Weights of a small transformer language model.
Size: width 512, MLP 2048 tanh GELU, vocabulary 8192.
Architecture: LayerNorm before each block, learned positions, biases, tied embeddings.
Each number is 128 + 24 x the weight over its row's rms, rounded and kept within 0 to 255. Layers, rows and columns count from 0. The size above them is the row's rms in percent of the matrix's.

# layer 6 attention output (transposed), 512x512, rms 0.0329, rows 320-335,447-463, columns 448-511
size [113 111  99 103 111 106 106 115  93 100 110 112 121  96 106 104 104 103  94 101  92 114  87 104 111  87  97 105  94 104 102 105 104]
[[132  91 142 114 175  91 119 128 167  73 109 130  95 142 145 147 127  94 115 112 130 180 107 125 111 141 125  99 115 108 169 124 165 137 131  80 163 161  88 139 114 160 106 131  98 139 116 139  96 128 154 139 114 168  90 128  83 108 173 152 154 167 111 158]
 [116 114 143  96 133  81 113  77 113 112 117 175 150 129 162 156 161 146  88 119 141 137 116 101 140 143 154 125 114 113 156 146 131 130 144 111 187 122  99 152 147 173 123 142 118  95 133 136 128 107 127 116 136 137 100 133 107 117 111 142 129 119 103 143]
 [132 119 137 138 109 116  96  90 128 155 129 138 100 136 123 186 149 110 121 133 135 125 123 124 160 113 102 132 126 130 133 104 136 139 183 142 126 142 111 105 150 163 125 138 133  95 152 116 143 128 119 132 129 142  87 104 146 106 100 137 128 166 123 120]
 [123 129 130 123 119  87 142 104 127 112 144 141 104 144 152 168 154 131  87 116 147 137 125 123 140 120 120 123 113  95 142 126 128 116 139 156 175 142 127 144 144 169  96 114 120 115 107 156 128  99 120 138 130 168 121 126 135  65 125 111 164 154 121 127]
 [122 135 125 104 121 108 131  67 118 115 119 153  81 123 147 137 171 128 115 121 114 111 143 119 149 109 139 138 125 104 142 104 121 154 166 132 171 135 125 144 114 159 133 153 122 143 154 126 114 146 107 153  76 165 104 113 119  45 152 134 139 115  98 101]
 [125  73 145 119 116  92 111 122 114  94 139 170 117 120 112 170 128 144 153 121 151 124 136 132 130 127 115 151  99 100 141 107 145 126 135 132 157 129 153 146  80 149 111 127 132 127 125 109 161 148 174 129 132 142 117 133  74  75 101 162 164 192 121 148]
 [120 154 141 136 179 161  60 146 132 139 166 189  74 127 108 200 127  92 146  85 121 118 124 112  99 113 126 109 117 124 123 119 127 139  90 147 101 131 182 118 144 136 113 110 151 140 124 136  88 138 144 156 143 153 105 131 121 135 130 143 116 158 190 111]
 [126 147 134 134 118 126 139 111 168  95 112 157 138 123 144 138 109  82  89  60 117 155 128 117  82 103  88  84  92 119 177 101 137 101  99  98 133 167  96 145 130 142 134 133 141 154 115 128 147  96 125 148 107 161  98 112 130 139 140  75 153 164 135 134]
 [114  79 140 124 121  77 122 115 102 119 139 133 154 116 146 187 140 150 102 120 120 143  99 111 121 132 109 154 117 118 173 145 140 119 131 106 155 126 122 127 115 154 117 116 129 128 128 107 130 138 107 139 139 130 127 135  83 131  90 133 137 137 119 129]
 [ 97 167 116 137 132 126 138 121 110 135 121 147 110 118 130 110 160 117 103 135 111 106 153 108 132  91 137 160 108 102 125 138 140 142 140 139 109 126 173 161 144 124 137 123 135 143 155 137 118 167 109 124 116 119 118 141 181 147 124 126 131 123 125  86]
 [148 132 143 116 108 132 128 133 122 120 166 111  96 141 166 164 107 125  71 136 158 133 114 136 106 121  84 104 126  98 152 114 155 126 113 148 116 128 104 109 118 103  73 132 122 117 135 140 114 128 143 147  95 105 151 142 148 136 107 118 108 159 119 141]
 [142  65 134 180 108 101 109  98 117  93 144 123 106 118 135 159 118 105 116 111 129 118 129 126 161 122 157 131 115 126  87 105  79 137 159 143 160 135 145 156 115 155 112 122 119 116 139 125 149 139 151 127 136 161 107 117 153  69 136 188 125 142 123 124]
 [116  79 103 160 112 109 104 106 151 125 126 104  65 128 115 159 139 145 160 158 122 147 148 114 139 126 123 164 101 104  84 113 133 134 155 112 130 146 161 114 112 114 122 117 122 162 129 116 144 169 121 134 116 173 105 139 188  88 143 165 121 183 145 114]
 [158  77 154 110 150 127 145 121  99 118 128 181 134 104 122 125 111 116 107  99 134 127 124 112  96 119 174 148 125 156 158 160 116 115 160 166 125 112 173 154 113 147 104 133 114 116 165 109 104 109 131 165 125 148 101 140  20 114 136 132 170  92 165 118]
 [130  72 157 122 125  96 137 101 136 106 113 131 137 103 155 166 132 160 129 115 133 141 141 120 149 163 170 153 139 131 126 135 128 155 113 123 154 101 100 115  86 145 126 137  89 101 140  96 151 141 175 136 116 108 127 132 101  77 124 198 111 139  84 120]
 [ 92 119 117 132 116 135  75 110 147 148 129 108  91 179 170 176 154 156 103 153 119 143 132 133 179 135  84 121 140 114 145 157 141 129 150  91 157 136 121 122 124 173 138 122 135 119 129 117 126 130 109 107 133  94 151 107 121 149  87 149 100 135 138 128]
 [135 151  81 113 100 138  94 134 114 125 146 120 121 126 159 121 170 134 117 149 146 124 110 109 163 147 122 160 177 148 114 148 120 106  79 136  63 132 110  88 162 127 120  88 145 176 101  97 112 163 119 131 103 101 137 123  99  97 110 158 124 110 142 102]
 [116  96 165 146 153 134 165 136 134 108 123 153 133 128 124 155 116 112 111 121 140 163  99 103 121 143 122 112 106 130 154 138 111 158 112 125 124 129 142 117 132 131 154 139 103  49  85 114 143 140 147 112 120 151 105 111 143 140 132 137 144 114 133 169]
 [136 128 142 139 145 135 169 123 106  80 130 142 192 153 108 150 113 111  73 146 167 202 143 131 129 133 163 141 105 131 139 156 124 109 110 173 155 125 127 132 155 116 111 129 114  80 123 119 138 112  98 160  93 124  94 111 116 174 150 135 114  90 136 119]
 [128  96 136 111 159 139 159 101 110 132 129 109 121 160 138 113 102  46 113 129 138  94 151 147 130 120 120 145 116 144 105 113 140 126 153 124  88 127 118 159 151 122 110 123 110  87 129 101 179 120 146 153 145 167 110 144 158 153 159 143 112 136 164 107]
 [141 113 145 103 167 121 139 145 120  95  94  91 164 125 137 120 138  86 106 150 111 138 149  99 137 115 137 175 128 153 131 143 107 135 143 155 122 117 134 140 117 119  84 131 140 105 131 103  99 152 155 111 114 131 107 157 168 153 170 159  92 128 179  99]
 [131  76 173 108 141 122 152 153 127 140 110 124 133 153 111 131 105 107  84 136 116 151 148 130 153 122 146 122 102 113 111  99 139 155 132 142 142 100 124 148  99 158 106 109 124 110 131 124 153 163 120 184 132  98 124 102 152 131 198 125 111 121 150 117]
 [119  84 173 109 128 120 126 152 110  78 123 132 134 101 143 134 133 103 177 100 110  81 163 119 160 143 158 151 115 123 135 135  94 135 116 174 153 112 196 163 125 103 137 142 133 121 116 106 141 109 167 143 136 131 104 158 142 129 104 132 149 142 118 133]
 [130 126 112 138 156 108 107 165 122 123 151 124 142 133 134 122 116 111 117  84 132 133 125 106 110 103 116 174 136  88 121 123 150 129 139 102  60 123 141  76 164 164 122 115 125 137  97 145 146 171 148 149 138 147 108 166 121 108  99 168 130 108 149 144]
 [125  81 153  98 189 153 146 118 114 103 152 164 135 113 126 142  92  47  82 129 155 119 104 125 130 102  96 122  86 149 168 104 130 122  78 138 150 123 155 142 156 102 112 143  99  66 124 134 134 124 151 108 135 157 142 131 167 169 150 133 119 119 138 157]
 [ 76 104 162 154 112 123 170 125 135  60 148 134 176 115 116 154 103 117 134 157 151 144 163 127  94 124 141 101 139 165 130 114  98  94 144 141 119 123 117 144 135  62  93 103 103  97 123 112 159 144  97 161  93 115 143 124 161 213 136 136 154 108 164 104]
 [129 132 122 132 114  89 129 131 121 136 136  99 117 119 100 156 121 119  80 142 127 134 148 127 187 143 179 186 148 118 141 104 151 132  94 159  79 127  98 126 130 152  97 104 112 114 154  81 139 157 134 131 155 140 128 118 148 114 103 135 106  76 141 136]
 [103 150 137 138 117 135 145 126  68 108 130 100 137 113  97 134 172 162 110  99 142 119 128 114 134 134 111 135 123 159  95  95 111 139 128 130 111 148 143 137 185 100 111 136 165 106 169 110 112 104 109 123 115  91 170 105 136 152 123 110 120 152 157 111]
 [131  89 131 117 108 126  86 113 130 127 120 106 128 122 112 165 153 110 127 148  99 111 135 138 168 111 133 111 142 123 127 161 114 114 138 127 135 143 185 140  92 113 116 129 102 132  92 134 145 109 118 148 125 153  98 172 158  85 141 162 108 143 132 100]
 [112 104 129 130 131 115 154 150 118 146 114  79  82 150  84 146 116 124 124 142 117 139 141 112 154 177 147 120 121 124 109 105 127 133 125 152 155 139 125 128  98 116 117  83 117 139 129 122 126 156 150 161 132 113 137 133 160 149 188 138  95 143 175 103]
 [116  88 151  91 155 141 116 125  96 121 151 144 127 129 113 130  80 127 134 133 103 144 124 105 145 121 208 134 126 156 142 133 114 123 173 121 122 100 166 130 130 142 146 134 119 127 100 135 112 154 159 109 146 147 129 146 141 140 100 135 119 126  99 155]
 [128 107 137 196 142 139 119 131 119 111 131 133 115 138  91 123 128 153 133 135 151 139 164 143 122 134 155 120 130 150  91 115 105 129 139 164 166 109 119 128 110 120 129 160 119 142 122 143 126 111  80 162 116 134 106 133 123 102 139 147 133 130 116 139]
 [ 94  77  95 149 115 122 122 110 132 163 125 116 143 118 150 130  69 160 111 178 109 166 140 177 122 134  93 147 113 127 147 123 145 170 124 113 132 121 108 115 141 185 130 115 108  82 149  98 179 138  90 128 132  86 124 111 152 206 140 118 134 144 176 120]]
# layer 6 attention value, 256x512, rms 0.0243, rows 192-207, columns 448-511
size [107 104 104 100 115 102 105 107  95 104 106 107 108 100 104  98]
[[118 175 144 115  17 120 132 124 104 103 125 133 131 107  62  93 153 157 133 114 116  87 148 124 152  77 152 137 132 129 101 142 116 129 142 139 105  78 142 139 119 131 137 137 133 110 118 143 137 131 102 144 145 122 149 108 151 121  93 100 142 147 123 145]
 [121 153  99 160 129 168 143 179 148 139 135 106  51 160 118 120 139  99 181 110  72 118 136 158 109  85  99 157 154 151 147 130 124 116 120 129  78 148 122  89  85 132 137 105  82 146 136 159 104 117 142 133 110 120 138 135 118 138 117 153 126 170 121 109]
 [129 155 134 127 133 142 159 123 145 107 123 164 145 136 163 107 149 127 153 135 140 136  94 108 128 157 144 129 138 103 120 190 129 129  81 100 143 128 120 129  58 157 141 162 111 150 120 107 113 121 135 127 126 137 146 149  92 130 123 121 168  92 101 154]
 [157 127 105 138  82 138  82 152 131 151 135 143 145 115 123 129 125 123 164 100 118 134 116 138 119 120 168 122 121 149 130 155 128 112 140 153 137 100 128 150 135 110 129  69 164 123 147  82 181 133 113 170 126 115 155 116  88 115 124 139 107 148 102 117]
 [113 160 138 146 123 144 129 135 137 117 144 103 136 154 167 167 124 116 142 119 123 150 155 101 112 136 138 129 139 110  85 119 111 105 104 125 111 136 133 107 159 134 114  85 123 134 112  86 127 134 160 135 137 144 137 155 136 174 104 139 130  99 149 144]
 [127 163  97 155 130 127 161 167 110  97 133 120 164 140 110 101 142 137 106 156  98 172 102 142 122  80 157  91 127 142 136 126  92 131 109 135 111 144 132 129 153 123 149 114 125 117 129 164  96 139 111 162 123 115 130 113 164 148 130 110  90 101 115 181]
 [143 111 124 162  87 118 165 118 116 106  91 128 150 106 140  98 112 140 122 179  98 135 136 151 154 128  83 135 147 142 137 105 146 126 141 160 118 137  85 119 134 129 143 132 126 122 116 124 124 125  99 150 126 140 102 129 138 141 122 103 166 113 135  98]
 [147 154 107 128  71 131 148 123  80 137 104 115 136 148 111 118  94 140 142 176 119 137 124 136 147 133 198 130 130 137  65 172 148 100 157 155 108  81 132 131 110 118 124 152 106  86 165 104 143 169 119 115 151 110 146 177 139 150 146 173 105 138 147 124]
 [133 141 117 138 141 128 137 171 122  99 138 155 115 168 108 102 152 112 150 150 137 133 173 106 128  91 118 100 100 137  88 133 140 129 103 151 140 173 169 110 176 130 150 149 170 116 195 112 128 112 125 103 107 165 129 132 138 108 127 138 152 154  86 147]
 [143 142 152 147 129 150 172 148 184 180 105 131 125 109 127 106 108  99 156 118 112 107 110 131 106 148 126 123  97 112 107 107 108 106 129 118 135 126 111  83 141 156  95 133 106 130 136  98 139 104 106 118  94 107 123 129 131 139 109 107 127  96 151 121]
 [ 88 142  92 141 134 122 117 144 110 112 130 150 158  93 135  89 128 106 131 136 136 121 148 129 127  82 184 123 105 103  55 111 120 145 145 138 124 120 151 128 118 121 164 136 127 157 150 140 153 140 147 111 135 133  67 106 165  90 131  90 175 132 123 135]
 [135 146 120 108 169 123 160 139 130 158 141 161 123 128 121 119 153 159 143 144 145 171 122 115 144 116 119 149 118 109 141 103 137 150 101 111 131 136  83 137 135 112 130  92 122 123 127 128 172 121 131 122 143 129 152 116 127 133 121  56 116 120  91 132]
 [148 198 136  69 140 149 160 155 127 119 147 187 167 139 116 116 161 109 105  88 129 132 141 180 119  84 132 118 116 108 150 139 129 161  76 148 109 134 102 131 118 141 151 111 148 136 118 132 161 104 143 132 115 123 126 119  90 152 142  56 137 121 105 117]
 [ 84 193 100 155 106 109 100 152 168 144 129 100 121 113 184 128 156 137 160 147 149 146 120  99 140  93 126 103 118  94 119 106 155 107  61 127 125 130  94 107 141 135 149 139 152 158 108 139 119 156 105 117 105 122 140 102 168 100 109 163 124 151 131 148]
 [ 85 145  82 146 157 158 145 201 138 143 135 126 137 152 121 120 159 123 103 116 142 140 148  89 104 112  94 124 138 114 140 142 132  98 150 127  99 144 111 118 202 106 150 152 142 118 135 167 126 128 109 135 124 174 106 159 167 147 160  97 127  94  81 101]
 [153 148 150 133 174 143 119 146  78 127 122 131 135 126  86  95 114 104 198 116 131 118 150 151 107 142 133 124 117 138  92  97 155 178 124 123 144 173 132 129 108 171 127 143 187 113 145 129  89 129 178 149  94 154 132 152 120 108 150 109 176 110 111 145]]